config.yaml
n_kv_head: 8
activation: "squared_relu"
init: "normal"
init_std_qkv: 0.032
init_std_o: 0.0
lr_mult_o: 1.5
warmup_steps: 0
Each number is 128 + 32 x the weight over its row's rms, rounded and kept within 0 to 255. Layers, rows and columns count from 0. Numbers have three digits each. The size before them is the row's rms in percent of the matrix's.

# layer 2 attention key, 256x128, rms 0.48, rows 82-104, columns 0-127
128:119125145086080042124121098137167110117165109155076117155132149053139109117149215175162165153111089163075120117133116105079148137137091107100172089144133130116095121169145160140098139120129104162173148125154119153109151096069199095113064124077170124099115133143057123172120073174136142134104082112152168149104111153103090083100197085102137147115117187141105126134163119116133146073139
116:166146112139157095127098140127097121159176086189119110120095129108204158144136065197142074134148105144150169167114105141088119179081133190101129149117206147126140080148115104124125124118131114130156175214176122109133115153135165096110107111192059136148143166131151117102076091147131136129168155127159115149115089124145146104154192133140088109127199159114060138153116108166188088099130
144:109181129112169145154135105102145106154120100122147141100039176136129116139157105064171166118121104148143172129158168137008092155133098043109108127097087106134115132089166095188107121097092132080149164095172122109134106087171152118178169092128126145094149124088134178161200152155165164165123096096116140123140129144094104108150111111086131097095166152089104168123068114120141127113110
116:186086095153116108107150136154112158081093106048100125090138143125180111124137173102133073151113050102163095136140119172154111135162084129117107148128147151081102103175147115138145081132095103166149146152128152143082127173151142109166134157192075118032169131166183130079129154120189157107130092055100135141137080126096151065081143140148093113101141143151111131113155138192124123166147
118:082177089167171129096150148152121121152130156140130142135101106149151186155155111114135102134133158119144185125167093143214084059122099105126102120138100116091123127094160227077144082125097079131107093105097147086124117126148122129113192081147182109153120140188095164102122108111116170135156100107087191116161157147112147072104107183079158181091082109110099139154118126116161162079085
127:111132092119104145166123144111167131165097154140087148140036156113109127118092071117150175136116128148100133136177104164184182115104141052109169126144186099113161124138136076123170143142147135132102139072138099163164207133144194114109137134142136184119099131104079119070144106111182103134115119139110033059104104126149153149123203112170124161091170155171098164106115152154111111117139
137:118093071057148161043186132163120124146070122137171102110101115183126115139139147146115125163146089146131138169170108076121174124151100098183155139156167163094092103134186123113105196140122120116156137186131145143167103137124097106071151146143128106155163198116176149130098115102133149109105110099174075147089121117064134137083087154053098120181116193083158110114119122095114149112145
119:131115176084253118112075105056170134121098118149155182120127122094187144106120164090156135130077103125068124098192133153113134138119076154194146127149134144124119124123154164137154154133159147097086036138099086161115116141121127125113143140125067058104142088154077152124111073143134119121139156097170137114120089108134117069135108113159120096128179162177088155118132080114107138129107
127:126150177116165101122107119083174108143160127142122099142126172104072147192149153148140160124118135099081094153152208196124097155117148115129069120143131136104164142070096170197168184113142083149148105137127076124129069150113128053112115107095182118163142093147148098152109070202122127127145102110150098103143129086097078084078153094143077121105089135107140157100165186091137114120099
129:111158141146159157117149114117104136130134184129163125153167127137156118137147095133135147195133164205146096125150128125076148147142119194087132071113103123088095139135113062138092089184101086169104146091112115148156108125163143134069079081134139123142172084171135188104122149161134100134109068123076128109093077147104131108056119121118118111147050165050102126039106110167101102143137
131:133108121098122092108077122113118144149103088114150114132140112144087104133118169137060134153134105100121194114161192128104106082158160168141140127147168137127084085144109137114153148092129156098100133109139132111135160144123120130110080143133152131197171093143117105120068101076218097128157078109104088140143042125167067132187155119182169163105167100109125066155166140170115138028106
116:121131139165166111141162173145143098122150177118121170136131137180115143109109141121125144125122186107108137149071121054107165158173071126104106142139148118186196133128112137111182143126116118111172191166165103155206139139195108094111115152173105092088115088140124157151116136134082147097070127151131192119126139086161162102135134124118053124090160075136104061186164136193117120130189
125:135103108115198184109112098127102058161163111124148125162122154159105133141088143097090110139153086082119156188043113156134169103064096075125127183066089175124052099117085101153107092111148120079159109096127093112179135134117149110171101108113113184091123092150193079113102112141070132071097089086110134110120161108103138113151146138073133085103107092163115130142125128158121106124140
126:157157163154105150110089097157139151169137139130070137107027093153155043169107151099142140175096065139160138166102214137141192126139152135101141118123149139095109182113149155121120133108115148179152136093112148130148153123155174176125120159106088134133119080105126157122105111159142141151112111093155082226165112154138110118112173091092134096176081137113130140214104146093121132135176
041:115130093134142078131162126117077118081128109147129148241094119162098093160135093120153106101145146153113117168125109174125110134111055099118106115084107141128147098188105196096135144167087113147024162115142148083136159145168128068179107131092143179116174117059108191153145105104156141110108156105169135117140129186107090094110162117130134146146109116130143065117127190146145123089147
039:097126138130090096156146135150142132141140130133165129163109061112116076162120109120143128126134117076139154081116099091214153178129059213166112073143139154152113105118124152161152139157157195182114152125136105132126160110116111125164113076111110133145112197151131134106147091136121153057126160175121147167218140079149116102111154169086136104129113122046130127079158163162179135091181
045:115124129156119148184134103163123079164114084106130142111152100072161115104118112103114154122127140074101174162072152189117130101141172129099125167134072160111096107110135151135062055126139112084173149038111125101136096170114134139079138175093148081129145148172124098148117114157095098229098127127102116157126115117145057146080133126125185160110112111140098070144083065099130172151136
039:151092091156153089158142121125113135200091107140125177154150090131155140142137128157142160133107212104136133131111109148155198123143235131079130099134148164142156084113168092137126127113178219142103128117106110196121114139209125107133120162204110155123111167151119134116120094130148104179095137154144161194109160081119082149157150126059127137142162133149118075169126147108135147172107
045:097073121146101123229182127166142139179163167133090086095082068128154134086089108122134144135157191103143163167074100146087143153127177086110126157101166134086132127112091145151127122136100115114114076125122124116128136166086117151072082154147182126081140147131060149116167132161118140148105157131152123142141146151173139150083176205121181184131138129162143140221137126110142140175113
053:137076169130095155120120159169171131175135137107127146133119188150141146115126147177099158132104177162151173134119133129184167104124117103116156112134144158122173120109116080103162191166206126114121126177159091157123081141209084132096149170203125141140135117105152161148108118128138122168137083175126163201077148204123104165111116164096089063134140143124150208105166125118110126190134
053:188119163123165125076081128102129139081161111140096158108181176173126116167135131152133165127191096174114103113194137120128190150140072189135114110155112114225153169118124183150095102169119146053137157098131115151116120146196166105146151085145099139155177141116173104151085086169140142106143093134130140134121133152100088120170129137190091102109135100135131148037161106135109102107128
050:120136086108131117179062120120116130100155117157119069130125122101130140091118133168123120134079155111181122108136122109152113132138095144132105098102132093135110114127097106127132106071119163186126133107106153111102124115057102225075090084127101120096087065146118085090165108106097079120106174092132104089128098013129153101154095106077120150072129134138101060142119066077160147081167
056:155140179153162141088152101124135161106160111127123181085158135190150111152164095110136173137180052127095128123142139130094191090089079187127123129125102130127113148117131152116116141207100092045143133087140109066151134141152135064112139124111108150154160154137111154168092106166141146097078114143135191114117155168124074184153150145087137155137093152138143135012120186149121136113111
# layer 2 attention query, 256x128, rms 0.47, rows 83-104, columns 0-127
116:164148104147138092116094128114103125140173088187124119130103123119219174127157045187137071131143114142148147187095106133090111160089126181108111153104210131107149092130109102125108117128122130124146171198175126098132118130108183095105128080172059134144133158111129104098098069157127138129149161109152119165134116118147140107162191130147090129138191145152081151158114098174189057107122
137:127191123109203146147142106122151121163102113128154145101057184153137123145157106068159168136108092145151154110150160137000109173148123051106108129106105116113118115104166107183114133104112138084142151086176134132141099090169152118163179081137126132106159131090138178159195167148159170177123102091110151125141136139101105107161100125085131089098157147084115154126072144126153128094102
119:189077097137124092108148133131119174101110112071095143094134133128159106113143180119140090164102052109151070130156125165141128141170093119111104137126157138096123109180148098140152057130089095161137143158136153143094127174145133103165130151195081114039184130168192136082137156133194161102138091071100138132175080104091147076079132144118091112098144134171119143117157161197128125148142
128:096176101171177121092127150152118126167150158148117149131118119171146181168141116115138108117116154105136184124164099147211074054117099112115100133140116115117113138084174249075133086121109094133108107108101146098129133127152120137127193067142162134162095141182097153096108109111143156130152112125098190131176164124118149083106092162067145173079084109120091144164129117113166157088084
126:114140107099093150179124139105170133171094154114084132136023130128097102110091068123147169134091107160093143114171120138199186109117143067096160127138190112094159117124134074140159152146151146140105141071131104159161200118121185127101147128113137183117091134115079108080128106090176099124113112120110031043119105102143156161124165100159115163095167154142125147088124136135127126128151
136:106094052069126157053187137174127109141059123126164099110071114168144106136145149140119125140136106134128141178169114077121168120139089071185154152145163162120093097136168129127107184145122122111172136154138139122179104132124107102059148137144135099164172200110151138118096118119117154111088101092186076131096110131075129149091084171068104125176130186078162114107107123093099151102161
123:143115172095253134136090111059182133112135110156170192123110124120201159096119160115165144122078137112074124113193139169129156166129106157194141127161121145121113143136150139131163138126164157089085042151094081179130114148143110127115128144152079071110140095176110163112132068150161134118130159111178140114134099120139130062122106128154128096130171163172107167141125075128129143140099
128:137147168124134119139078108093180122131179139136148075134119180097077157197153152153127154102126128097078111141147197193154095131128161122144073132145146123126176141079083160188178193113115093156132113135139076105134052154111122061116134097096174123153139088157147095148094085195123136129138120110154099096151132093092070082097139098156065130095105139136141143096176178094138124126111
128:111149148154147144136147092102116155133160203138176142147197134149152120119141089138135164197131153222123093123158119115060139150147106195091132075112099135118124149127120066123119096176096091163094130121120106152163113129179133115064069075158124127151178080184135171115124149171121105151140075148113123125129107135096129111084117112131113097161069156059104133045099120165111092140122
131:146100124125131105111076140122128162139082094135149130129131132138081108139116175130073142131125114103116210126167201123114112087159160164140125128158163143125080092140102126123141154103141157098112126109139122140133160134133105135108091153151156132195182074163125105121075115073236109142166078126093093153165057111175080128190155146172149152105184096106122085164147155157140156038109
113:125132132165174104132139146130132100122156180102141145140130124167113132127105175122126139125116192106133123146077125056076158154177077139097114163144131118180176115123112145100196151129105115117173213160156101156194139134174096098090116160160114088082127089152121154146098140126077145086066121123141189125094133069153151088125110116125053123078130082111122070183150137186117132115192
120:151120110135224203113106095137088079176162115120158126169147143157126146142100148102091105139173087100134182182055130162161155115065111083128133175089090188123043106120099105149096100116171124103161128094126088134182137139126152124180111105114115187103119097154181096121100112150077134088103095085124153142140178089111132103130155145071168102125102108164104137162136145156124103132133
118:146144149143093142108064107151159139168141142134059142113015091139163035150109173119144147162099055130163136153104205125141183124134137135096137132139133141109108166140146153125116131101121138181147143105114139147147153108152179159134113155131071106143113088107104147114103123142130146137109109087134097231157093116152108120100177092079133085187071143143124153193110141091117127130174
043:136118147072145081123093092058082097090131125129090146150111139104138133108141099089098122125131067197079060167156122147127114079099092138102147176076098100143147121174141144048088134152104099139098112105132135064141171126121074127227112098116131159174088077073097147136127125120123128104126124096143103084088127143094116089131153112085129124104176149120146075097114162127105158057155
042:112151139114109061153130129115128132118124098078120104223118134130124069087116057101133105110137036060111183139101140076134151144086078115144114116121126109126150078094114138127127091164107136141125123135087104115129152115122096096152087127108126111166028150095127107086151083125076150113145134140092099118112128059114133092089114142070105125140103135040103141073092130152099083078153
059:130118139159145105142085110123129069117144086098145104079123156107090127112129113104124134101112179129132144148102162132077113125109148135116128116166035117090108052134120112135100056178183075102194164074114124163111090137140120160073142164077139080108126093166161105104064068159081122174130101079088156157096118091123061143114136086135132155128126075077085131139093120089125174109113
044:144100103177126101148095097126139059129132088133161113130055146132148076074120110158127144101118209139097077104095110138132131085161187157106077114152092120164097033104132139136107103131177134128112123125104109157071102136118138113106108132148112153061106163141129099110100069079161116103071110105103134170111130100079059139144086097090147094056162121132132048144118116084137120125154
047:135109169148185101194164104142124147166162156099102111097165086101208144065135129141119141126132149105209175123196196182167116147114127114127169151148173140138101165121112183151163119113137141130115113165187128126136172127142093141114124167163178149142103170144057128114159175201142138142156154141182146128146129171188168144149086167124167083146118153144150115155179123152125129132175
071:102125123170129160183132148174147091134116125108124076126098124134146138068087117074137132104098232091167110112143105137132102099125097142149122109150097136132101119133070070134116081175164116127135105132103156156099077144176107141098093160128096096072152121127159089084130068100108118162093088110071131126000109115103101183112141132075118090109115082118094124116112122106103189120133
069:103128110182120110100115137114122102151127126140156102130147150144116122068123131100125166102125188095201103101177093091131099145112111140125109158154105122197145101146108136164135069175129107121148108085107175161102106134185154116129088151118116128087131144133136054103173059073065120105058080060089128127052105135084104134147127124095136072111142081124111049112070138103078118103125
072:080139162114135149144192128106107169088083149137135182109115130123131099194161106127154127105144134165111152119102112132067168110120193149169128133139118145154139163137112115134067104077100140115120094085091118109166149128065171146143115098166158119149176070128145172169163152139084133121148137160060141064202158123168123132085189115177119210121157157108110134086172170117148179150084
079:147122092156143134093111139139146078178150099101134098145158178175131174083109135123125122120099096087095151114145120132192135120127064113110106112133132110097110095110134138134158123145144095126107138167152136141109095141199075104105120149083066114130083184140086092079107094085132131129083126118173127186037118086106101177128060111018098075147092089137138113112103160124122074097156
# layer 2 attention value, 256x128, rms 0.527, rows 64-95, columns 0-127
124:145132111172082134194064116124077169129184098150099118133085142218145167107117120108100148091159156187148093125081098096128166171201061175139111105106092163189171138149126085155122112135148077111107144148125122076139113143127114161136118145149154100106161112182105196150121174118155086093108144191132170139061144135154154124086113154154187095105128137114140111135137073129121111121111
129:149114195180136104106100144156108118085147134065135142157111114167099129097065122108134218127088113108173080095162086131167128162139192105149103116169054081183158146121118104149117089126108083147115070169115065100147130138105122091138099121158158117122141133152133121135161162128080067114156142139147176167111155147194116096132181135108119104147105106136128156099100051067174151153140
142:100125193174142095175070128100078164169142089175135188160127144154154145166139107159149124090137128109147109121072114122185067080124080177124131089134072136118189104132112089170078131141140130085124201126103132148124096156114128155087033117107135106121148136132102164124192155093151084098140135126120122215115107136129123165041147134155136146138125126094135094182116105146123098137112
141:085091124107096102086116108128103119147164113123143139077144112103172184164138193131150097129122130137110161129073125142165144155082234112143106100122092197126135115127144162144071113174163135141088164199088076134192150138144134165156112124156094115158078152126153093201125111173113098200136114120132158185140093168197117105151128170156133157148086159146138127094144091150147109142162
137:170128114122097106155142089140140093148128076136149195138117139080174156108091124079144137114139193191129134126188153143087168111101149177113119100067097080128123154136138097126126150077118097159092161070137124171117091085091151126168168088112128097152173059120129124156084088142150143148124130101094120033116102116124067146141118177150191085129177121141076129141082143162125168092087
117:146139124145141154212114101150107144144163117141109110112149120094113106113145170161117148159121168118123118164119112122190104178151166173115140146124120133175141115105064124120122142139131075115134141174150151085182159074112082143132092128104109084098200175171160146111114163104136152138125117181091137214200137133168152160079154113155133119081055130098059152048151127170081083136140
127:112152125148098108099155208099078096107123047078139116103121085145101109140116073138104140122108127116168108094207100140126180100115147141122142150093132200149138127151089084145124081151122086101138152144176127152122105195132138098131171167117243127095111145104122118115158198096147114149161100123139135125156137216103122135152125135153132063119154176133123139161091170110145167114084
136:138174081083123172121137216058150085139058166103077105151091175088151086154174150168158131132132137099134146164122106137099136116168084172143129124107111130110132070116134115100125127116122118111132109068165212140065065141129135113090138143114141129077092119076132085094129104095162139119122111109130110198079099100085165125116120114114100134095208137068159135125145169124138154082116
108:192157083106114161173085147107106187141177067148142176109127100094189152095143130122119147128098137148122122125130134121051191102121071154160112101151122116140058099121117152154108162087110133153084137114109130104111141120156142141094127144069130136083150143123166096103097058148161119111118090125126175117165115103123069163099122123172081093138176126088046124211078072124131168153126
116:171122133131151176134134124192146126088151124161124118120159099155119089082105101119079202124115192126141130112146097135134154163149111074141158093166121123128124182123144157128129127128125137108135041144155035133156084113161137070183150141212082037188126129179136115186147155105159122156126065109104123118205129122152136154146137170146136146078132084084134140098116126119142124150142
114:143145105094145142049135104097119083135144129129124081128111096096109091104113119155153128145075094079094177167178110187104139097096134120105120145161058182086139108101124187150109134129116142160123167176108113144159107113061117217103102121152097160136092141084147075132090083170143094160104131191157145142163141067133162159151133134152138150071086105117073102104194129139109170168138
130:123102128194148129126117192162155131137081095108139172087111163112061097176089139145163160127135078099126112061146083094164129201107143133129120165105119113165142104189108123122097097095181102113156071109170143131087139157155101110133096117107124064120111109126089145130203160084130158111152130135158131158102158167143102110143182112138131125119135128170147176120030124037164156113134
140:151125050042146094141121114127102149149151178174156144134115196055119182153189160144172121119098129161117141109100140156155127096107130157086126114120147131063163062146109165133067116198121129112121219114108154064105118090064131142151147129140118173103111120150131125132156103135113105168126170129109107082166083114117131079185110124113114172106154164107134081138109150181146157144142
128:102173128132169176124158201119147113170122141105128088076144120122114106072125113105109168103184154104088144064126101118092128136139105071134121134112099147100087159122131088107147176170177089165093044131132143218146101099105126169095121142082136181178129128111186129104042139150120154176093108165097128082117111162181129132109158097174142111100109131112109113174138076123117085127098
123:083178103087099128118123147100157110120149161162152141153137127162134204058157093158139142075142140133110169082150127122095146155175139074102162144124122102139136128075109141097179123153129204110117218111109124131081078114123126143119101135188127172132169099152188124114116191178116153076126157142120179095100073078152149140151083104172150102100144132124140153168168150175185166096117
125:174127158149171148117145097091192129066100145114104073096135135113135085152132096118116164116172104111095159180074139190116184104119105113163130107129045125103108122188177164145165157095140129146143090127135173066091127125114160071131122137077089119149168090113105114111100105167098124138133171172196048125174104138168140105130181100104142098109155142102123139125142188124126171147187
126:153207151135191132147185119128160106125161164148181128192120112119114132035123116117130157129131106125127096121173104162093170147161107090137120125167183149186104089151134191142177053094097159120097122140118157137154097183100142128103110127147179162129120094129160140175145101162095128108134160162163222145140160149125132118142111125174151130134103081127140050162173129112157191117138
120:180124147069141119097113148133106137146159126163142085075101127154146100117149176138073134090094098151152125126143119180124165122160175130123148123186134106092163154154174087149134108153135149131137130144130102137154186144154155140188173137163160185147123153217128145137144113168099108091060143084069195100125174201126116125155098135191118098181155144144141101125178078110177097130063
117:113135139109096107121127178115119136083165099117137118118113076179096102068106081122117131107154103120123157105128118134114158105080069169187113120139154109127157172132204108092134075074064127160143107057122157118124167182121186127134104152083100171186163104092126169128154123187137216073072124136184188132142119127089096127134142097152124126118119119113101085127106176111072097141106
122:080082125113110145088115161147193125113116141148103087158073159152100111159154132128099049108102100091068135117122102151150112094077108168145128083121141109136186137178163121088091181127172134131145101060085099110094146139160163138164119116102050125109111067101156157135170062124102139123090178094134147125150088095054112089141168086116098107137162125166148112138065155165130136083123
127:092132163157114046120086072124120197172097107166147173121219090085102175149120156120148128110179115166121137141116141098165144130149175155145164137182113141114070077126104120175081089070172108208143129141150140215117124136144090142082129090116118108105139123141137087089099126194097157132145166145125157143080124104128145131130135139121106130157063097144147152132097075106101105108104
108:137170124156120152129173085084167166167130132145098107118111170143142107126160130128115121089117117102191131146102134155118099186122146134162127145158131113180144132133113108169117109098066141092130168114060146139155176059162101103077058097094084165141126067194136170161157159142212138144067091126172111144151138112136176103119053133138147151076124143116114131053127112149130192095111
122:098120169183122135107177117156156141095138145167136144119145099167098130118174135129169126176148167140160207150144161140095093190187155109115153200149091070126106178144140175222203100126103135095146155126150110158120127123165129101142134119117107114082170139150120176106127175144105124130146175132205081098115158203153111123127126177123163097062111130145129117182126129168136097112145
123:122149107164135092132137177109188163108104113131160159097145156148121132166108056142099126077124097112172130116128155159101186143121127169149107135170097079146148152102117079138118166137142135087129093116142160166114086115121136115148154118123196115107148075073141127101190135110117108120255189115165139162116094131125107175193134096105118098135151066116133185191108130071156138110088
126:139122132145183099181075151086149186100123039144182144136187198184139155135114116171137127134111132136111160181110171100062133148177121107068118198140106169089146159149122117136152108115162140165084122200115104154171105098119136132123097119153102078091103101145125125150122141162070085177147081141079142104103066114136068141111075099136154110111082120141149163139127106118116107133111
116:113112191192147129123156177129149111209114106090145139151118144169123099114152127136088157077119142116157149116131162170218116161101099135154158114160077153120126141085170127093115153132121129132100069168110091149153148122102124087103133108120098124178065172123163071184122075154104111129088108124157123198057129196101086103119191071121115154147103129172102130103078115100137151107156
133:143170104090148181118085108162115130091108145125183131150102083102112150083123149127175111139171119120109129112160106125083138132142114111104110101061114114078118131188109151159140121124158131127132207112116102101180116036098109130099128151134172137130110106088099128083115111138167177101138177120076158070162094097136106158119083159117162117021174141142048103114178108179098168127113
119:105122078157155122117094129121153130139083143154149136161134161099126148159116092135118142059159149060082177226122176165160133070155125141141106157168126139097114123113102123130132134089135098163044166090102157136147111096113117105105111153148120099047178096132141062139114127192080148158073128155151055180150060097109170155124164131106164139118130100093166152132160134147128095139102
125:146168127092128172131181110130110154122085122065081065072095119120146118078183116127134117074108103130097144143158151145075127078107125087091103165127074103064075073179145112100144175149151096157103147154093086078183129119126166061125112166098176109157100135103144112133088079193142112119137098172149147137182159128134143142089158151148111088075151123124089087140173109153109169113111
113:129149171104204124150148177153184074098138142134071129141115084132130110107159130103110140083110123191155123119205136195147121189175172155132142114138097128131117193116167090140120133125147153167109074161141124115161142146116135169080190119106161146115108113195168121093082079177105123136154160098145136106119111096156153097196196111134117100138148137118117138164206114140164064146141
133:115120111135105154066212096149166122168125166124131052100120071073137129062179099093083106191102119105126156132175114118094095083098139120076129137106113138101101123163085197155119129137123140113133105165127110084146147096072089094088174164114073082150093138139166110131055073136148117105123138100128076138101157150126150176078127134099122172155129162130146147048117116148122106101139
124:141035155173084083136071128138152134139146142142092082107132095141144145174118115156170104117097146192146144165071130150140149120128154185158101081103112081087108089157135150102140163106111127097148140136080107124108182095147146149164103166125160086143184148115087135080188112185098131091165124177119158169147120061139096123056182123143112107108091086118044112164155100136136110127126
# layer 2 attention output (transposed), 256x128, rms 0.307, rows 64-95, columns 0-127
110:155160142055147153157119115106187135058166087122122159167151141147090154165130142138119144110152112119068079100116070161141089112146174144145100125094147167112104094121157138028048176179159129117072094119149132157141126134119175106168161110116135128115116150093097139135146177170121157121131125141141041167137192171142181102065094104162153138088111107165115101144097139156115097139117
097:140177103151126195150172114121122053095152054110134135148074108129165115115096163124105159161181149099120104106100154153039153134145170171121088144053122165127086109156101118168141117122070108137098160153110110099095128175159145102145117109141113164066147159093165142163104078174112120153126120095119142125141096137109151162142158142093149046128134087105184134164104184144104125202142
129:150091116081103157162135137074132132116153109152083073190089128162099156127115074119212138105135098129074164151168172071143117080149138140157138155145088165089162125118156148157127127178151128130097071108128167129118099144134108083158068099173146155113165115125121161126196132095117164085123193155113043120131113130109093108093165103067147126213160178122134093137146130107145127106102
097:117177198125154157115140148133161120136089133132091114145110158082122159120152103094137128158107136170120141178155139141132133112170207110097151152147092081098139122104197142152201051152133097132108108066076125135148113179139138123165125049096128165110177119113053124140082122172108107136092044147069133169136156073168138121135164117138107175104116086183079131107111097138138116119127
107:093158146096132116148150125120130134153123118098168120127156155159181068143116096132180121093080119112110147070152161138104127133109115049115188166117133113121180186143150144164159157178104117139082113185121144143114145101102161188113131127100143099100095063173045123134146067085100091177151167108154097083137089123112112181125151109127101131187063123101075131168076157147150138144183
105:190111090147186129128097123083234124124176153117130127165102141121174125156171162086149107098132070121157074154111175119129130161170080183146111094177109138138083141036133110154140100151084099126161100116142172099123150113136132134141150099139179105057181137133117134154136095124101188141145128120113137137097176147084156117124097097148158133126094113116128139158042127140117052089152
102:097116084152153174141145143192078151129150145133137172157156116086119171111125097128135134153099122119100100091131115123107123129089115195128118085081096109165140059140127109181130053101118118139133142153170137193143138156125100165194168126148130087109118079161135109117195200116159123125137162161119124104120176164137090122142157196108144044114105065096092168068073116119145092144088
089:098151182148120114157123151079149170176171126155125186152095114122138162131194157166171121109081133131151097048160100091171077136094100122101110150144079149136198079162102133125122114115107162114068101116143158175107087083103118162103088136149107128161087123115168099154113130122169184116139098124134139159139148152112088088149081093116104139194133166117055153213093150082145141130109
114:149171146107099136156135073165145108122163136172145054115116140111133076110184173181135109147126134090090186156095075137161142144122078131109103081152112133182106097129131128178149161172160167096146089157170077134183112141119087109079098075139111129108153172086117097153166104181122095124147088113133087177136070205137082116115117107168142078122162141101159154147192101124142075119113
096:118126123084144136099139178139136137119127152135120079097155098056127073158185164076123176128086183118147125147167129169102080133150125051177113098104159147126151139085160178158135112096133115142144108127161136134203138154146110164209146127165098083166121137093101116177135108098159093149084105105141106139191108143060189102097171142176094103120134086123101130049101085140114117152147
097:136151146132104130137119133096137105147096185056189162079102120101159170112154092122163139124132149122121157156120095143150149163108128115122129192107080124083110105126205156133155103138076101106156122070141205116134039090109087189151138180154145128132155141090182106136101094136115089105103140122069102114163164175160088140158170129073125185107106071084126161138116153084157126130080
085:108124138149119122106163169145168118081123127125073147081135146143111087143080126145128091165116127157121086082070131123046127131170129207137122078143150201133169120195124112115113141126163154146144161105083112093113133159151123153124119134180105072100182103089135095152172119165142102142080134197100101149109159061195114204116076149140129069103094166137138104103128118088135119118180
097:101161130139097083171075132192090163104128151077137131089109146144135137099168157124111135134141173100083166110149106091196125101100087175146186102159164132089152116127164096167072106175147103076165148061151118138082071105169086123107148142108152103095105150157098134125106128147159129157152115090114179156163198045137083162131150098190098186106157104106149137129151119145163100125155
096:092134163119082112113120144126081171097139089106136121077158131099129143135107137107134096105153134060123126071160119195155158130081171112102147168131069113083090117152130111115121123239174059150098088108098154132035145121142171167135135129134145137075120098139180110082103163130161136155160111161127158130126131238147102186121142158157112124163154128150122111137137108133137076095152
095:170110125105095120100152106111080139177141128134121228107095147188137179132214122115106115152156144108077160120142107190144113158105131065166142127137118132180066105198073152121121119121128065132098127137082115118141124149161129090127131168137150111109087120140132144163116111090168134099147141187147067132063134126186083126103066063130120124147121127162104115077191113116099152139166
117:107174134161130155124090131144146039147185157142193083153115217120081128114119148146127125137084097122130131070110141153077106133076101087068088113091098131122144138129125099128104167081144097181175188140158112125144183134083103103108160162121123135135122188077163160169173092146107059127118134164131164140081135110180102151170078085144099109127184087111118127130152160101145132152116
104:129116132153092127133055118163129145084103156124110204120113094119082169076149197179158173141109152126139112154141125153119137159125113147169155128127118155165075120163119074148113118075160077099078191119110158132140151155167111147111130196056190101106142091053117120110105130146201145108107134080070141142170096157151106094100104150129104160148125153105094070161138141102105174163108
089:111141140172171076146150117149116144129119092176090112152085087115164184086112097172100158091119122150084104199155122067092163144079093112157090177084122088146121114139103087138108133151083101066112159170109169154162129119115088172178127149099078144121117135149065183127071141152131122152132094130074141132096180110164141148081152126199113196158068123132149129093114162147159139142107
088:169104141116141136189120124104174121133177114068083098144191087120155177100144080144157102124177117087146064110102096188115120100141148094129115091119138083099164132175118061141132186139139083131132070127091152121131115124115149147121123124078099151104083127141217182134168142189167136119133145158122123051159102102157113064115116086108116099141126154113157174113142101123153208120095
101:091112122153124062141113184102109157121095163107147202126140173144111132094127101142110131084136136137141121114096103152150160099098129142143093112106107106065168067118137077200158115113086178108125065133169147147068143106161204135036101100100103142110125128145114126123140118119093138133110142155137122166177073052185104157109169144204178103144128116142157122103139132130134206136155
106:135142101140154140100157139188112162165026142160114116146095105125163134107082107142127142146159119180147080112098139095108160115140114217173169105159151140130118120103157118097132086167152144131153090181109132157137170066127133148119131167151120114041129146144153115101128119108098132127204137152114100166119070201135115088091118101057064149048148113113119163160118119113102147073113
091:136163072133175112091125108107104154067181155109135127220145115108127118078204117104178165167138146126187064135154138119128111098163123132113117134143151125156111183134103128077080131141194093205098147112186111169139075081152067145082118133149139150185146152134075062092116098133103097127137131171127118170149148124151141118082157109166149091095122127134101109124101094154121154084098
111:184140127163101112085166103104123148094136116091167175169106113123108126153082155141149175166193116130118169183088107108111119091150163165153176148143130101141119162114109098088161154117143106123155133152155119130073133092144142116203145172100082132113147184102107124105097109049163073165076157109176074089132120167117141150211131106125088100142105093085099096188161089139103066131117
098:062098117161162138108173151161135200145129159038106135128116101146130105141142100141132144114109100114141197047119085104146150143097104176092090110101102116133162093104051132126095159143162143080181123173145145112155122186113150144142100118130139157103100152121081172123155132105139111118123121163110115139148089110110106172079127108117117024189148136089136174170149166115168168189099
101:107127127133127100123102095148187128114107127148193116114144100144133095227152145119105137114098149136049115121178140096139126105130203128125151169085139171131089114161124144071183090102114145127136123145121168173166150142107174112175082174163149142176126179079135122074116145175184125119092089176082079133101089136173130132132122072096103081154096089103152136110072164127115159069110
087:097117182166103216175139129124098142135140126146071110120132172182079109134148095130169151152138142123143142193109112169095122157135150100126101088157115119105120169173095103118161061075142162096092083062164141127109066128109118113083152074179118140050141134103095104119111141122109163152118111156143097133166063147147131154158127111115083101117135185172121187092139096160093188175143
114:173103205110120101146119120146110114098136150080138120077106116106142121090207112131090138126098080124034153141150101102173161164091131104106179153095141145071102117167112175104163120112153090176149152132101110101134082112094148110052132133158174094135121160129049164137135083125148133129139181123180107126109124195159088134208161099122140137176177148128109081173114125113118138134153
103:068094072142183074080121129131111150120111100167137109136098167137200073128099163160148119173120100072143104142166120122128116097127139115142063097152115114165141172183150091075121097174127110132086137097189229121157117089132150148155084091159114173131157129158133157131098075116134137138097122155134164112138119134137161157153066106054137147136155160113122066110129154104212124144113
086:154158092170147082133186169174129123144169145072119137103175178121103125109141147137101093120157132102101175170119093164169106106098134098104158105088100182121156153162136096148132097143119131049110138135115110067166104057091071139135104108091150120149098091126116117179121075154128145122110166156104157165118180254122132098166118132097125108099144098130144054122125093147118149179146
089:104127136129121123171149122152121105158121125070100158199099178123112114138116077118218176119148109166112116138120114116055205130117082125147159120070082118137066148116058114110087149147119116091163139101167112114187186106142093143105160089157104162096119085137169104060134130176176108128159110135061209109160079117154132132085147105149142095121132150132151145134137094131103101157160
114:117146106149092079159090067198146094129137109104126168194131148141058165128134126117087162125063171093181149165056195139114097072115127114114113178123122113163165100106140179122136148121152119057130089159160150135120146110148162078104130067131135062108141171115164115119142117117132134112170148113091148164113184201139121112140103105120177195110100104119108163143161082144119133095157
110:145125182105166116145124131088156098108144115169220110155121130173150145108143169112112105128152102157144076172106137113137115081173131160101060127156191077153159176093227086144085095105116127147179049104081167115121152120108073101181127143115130099149094128148133146174124141102087135129155119174116090139069133122143118126106148104152099136126179110121128078166074123076093153165101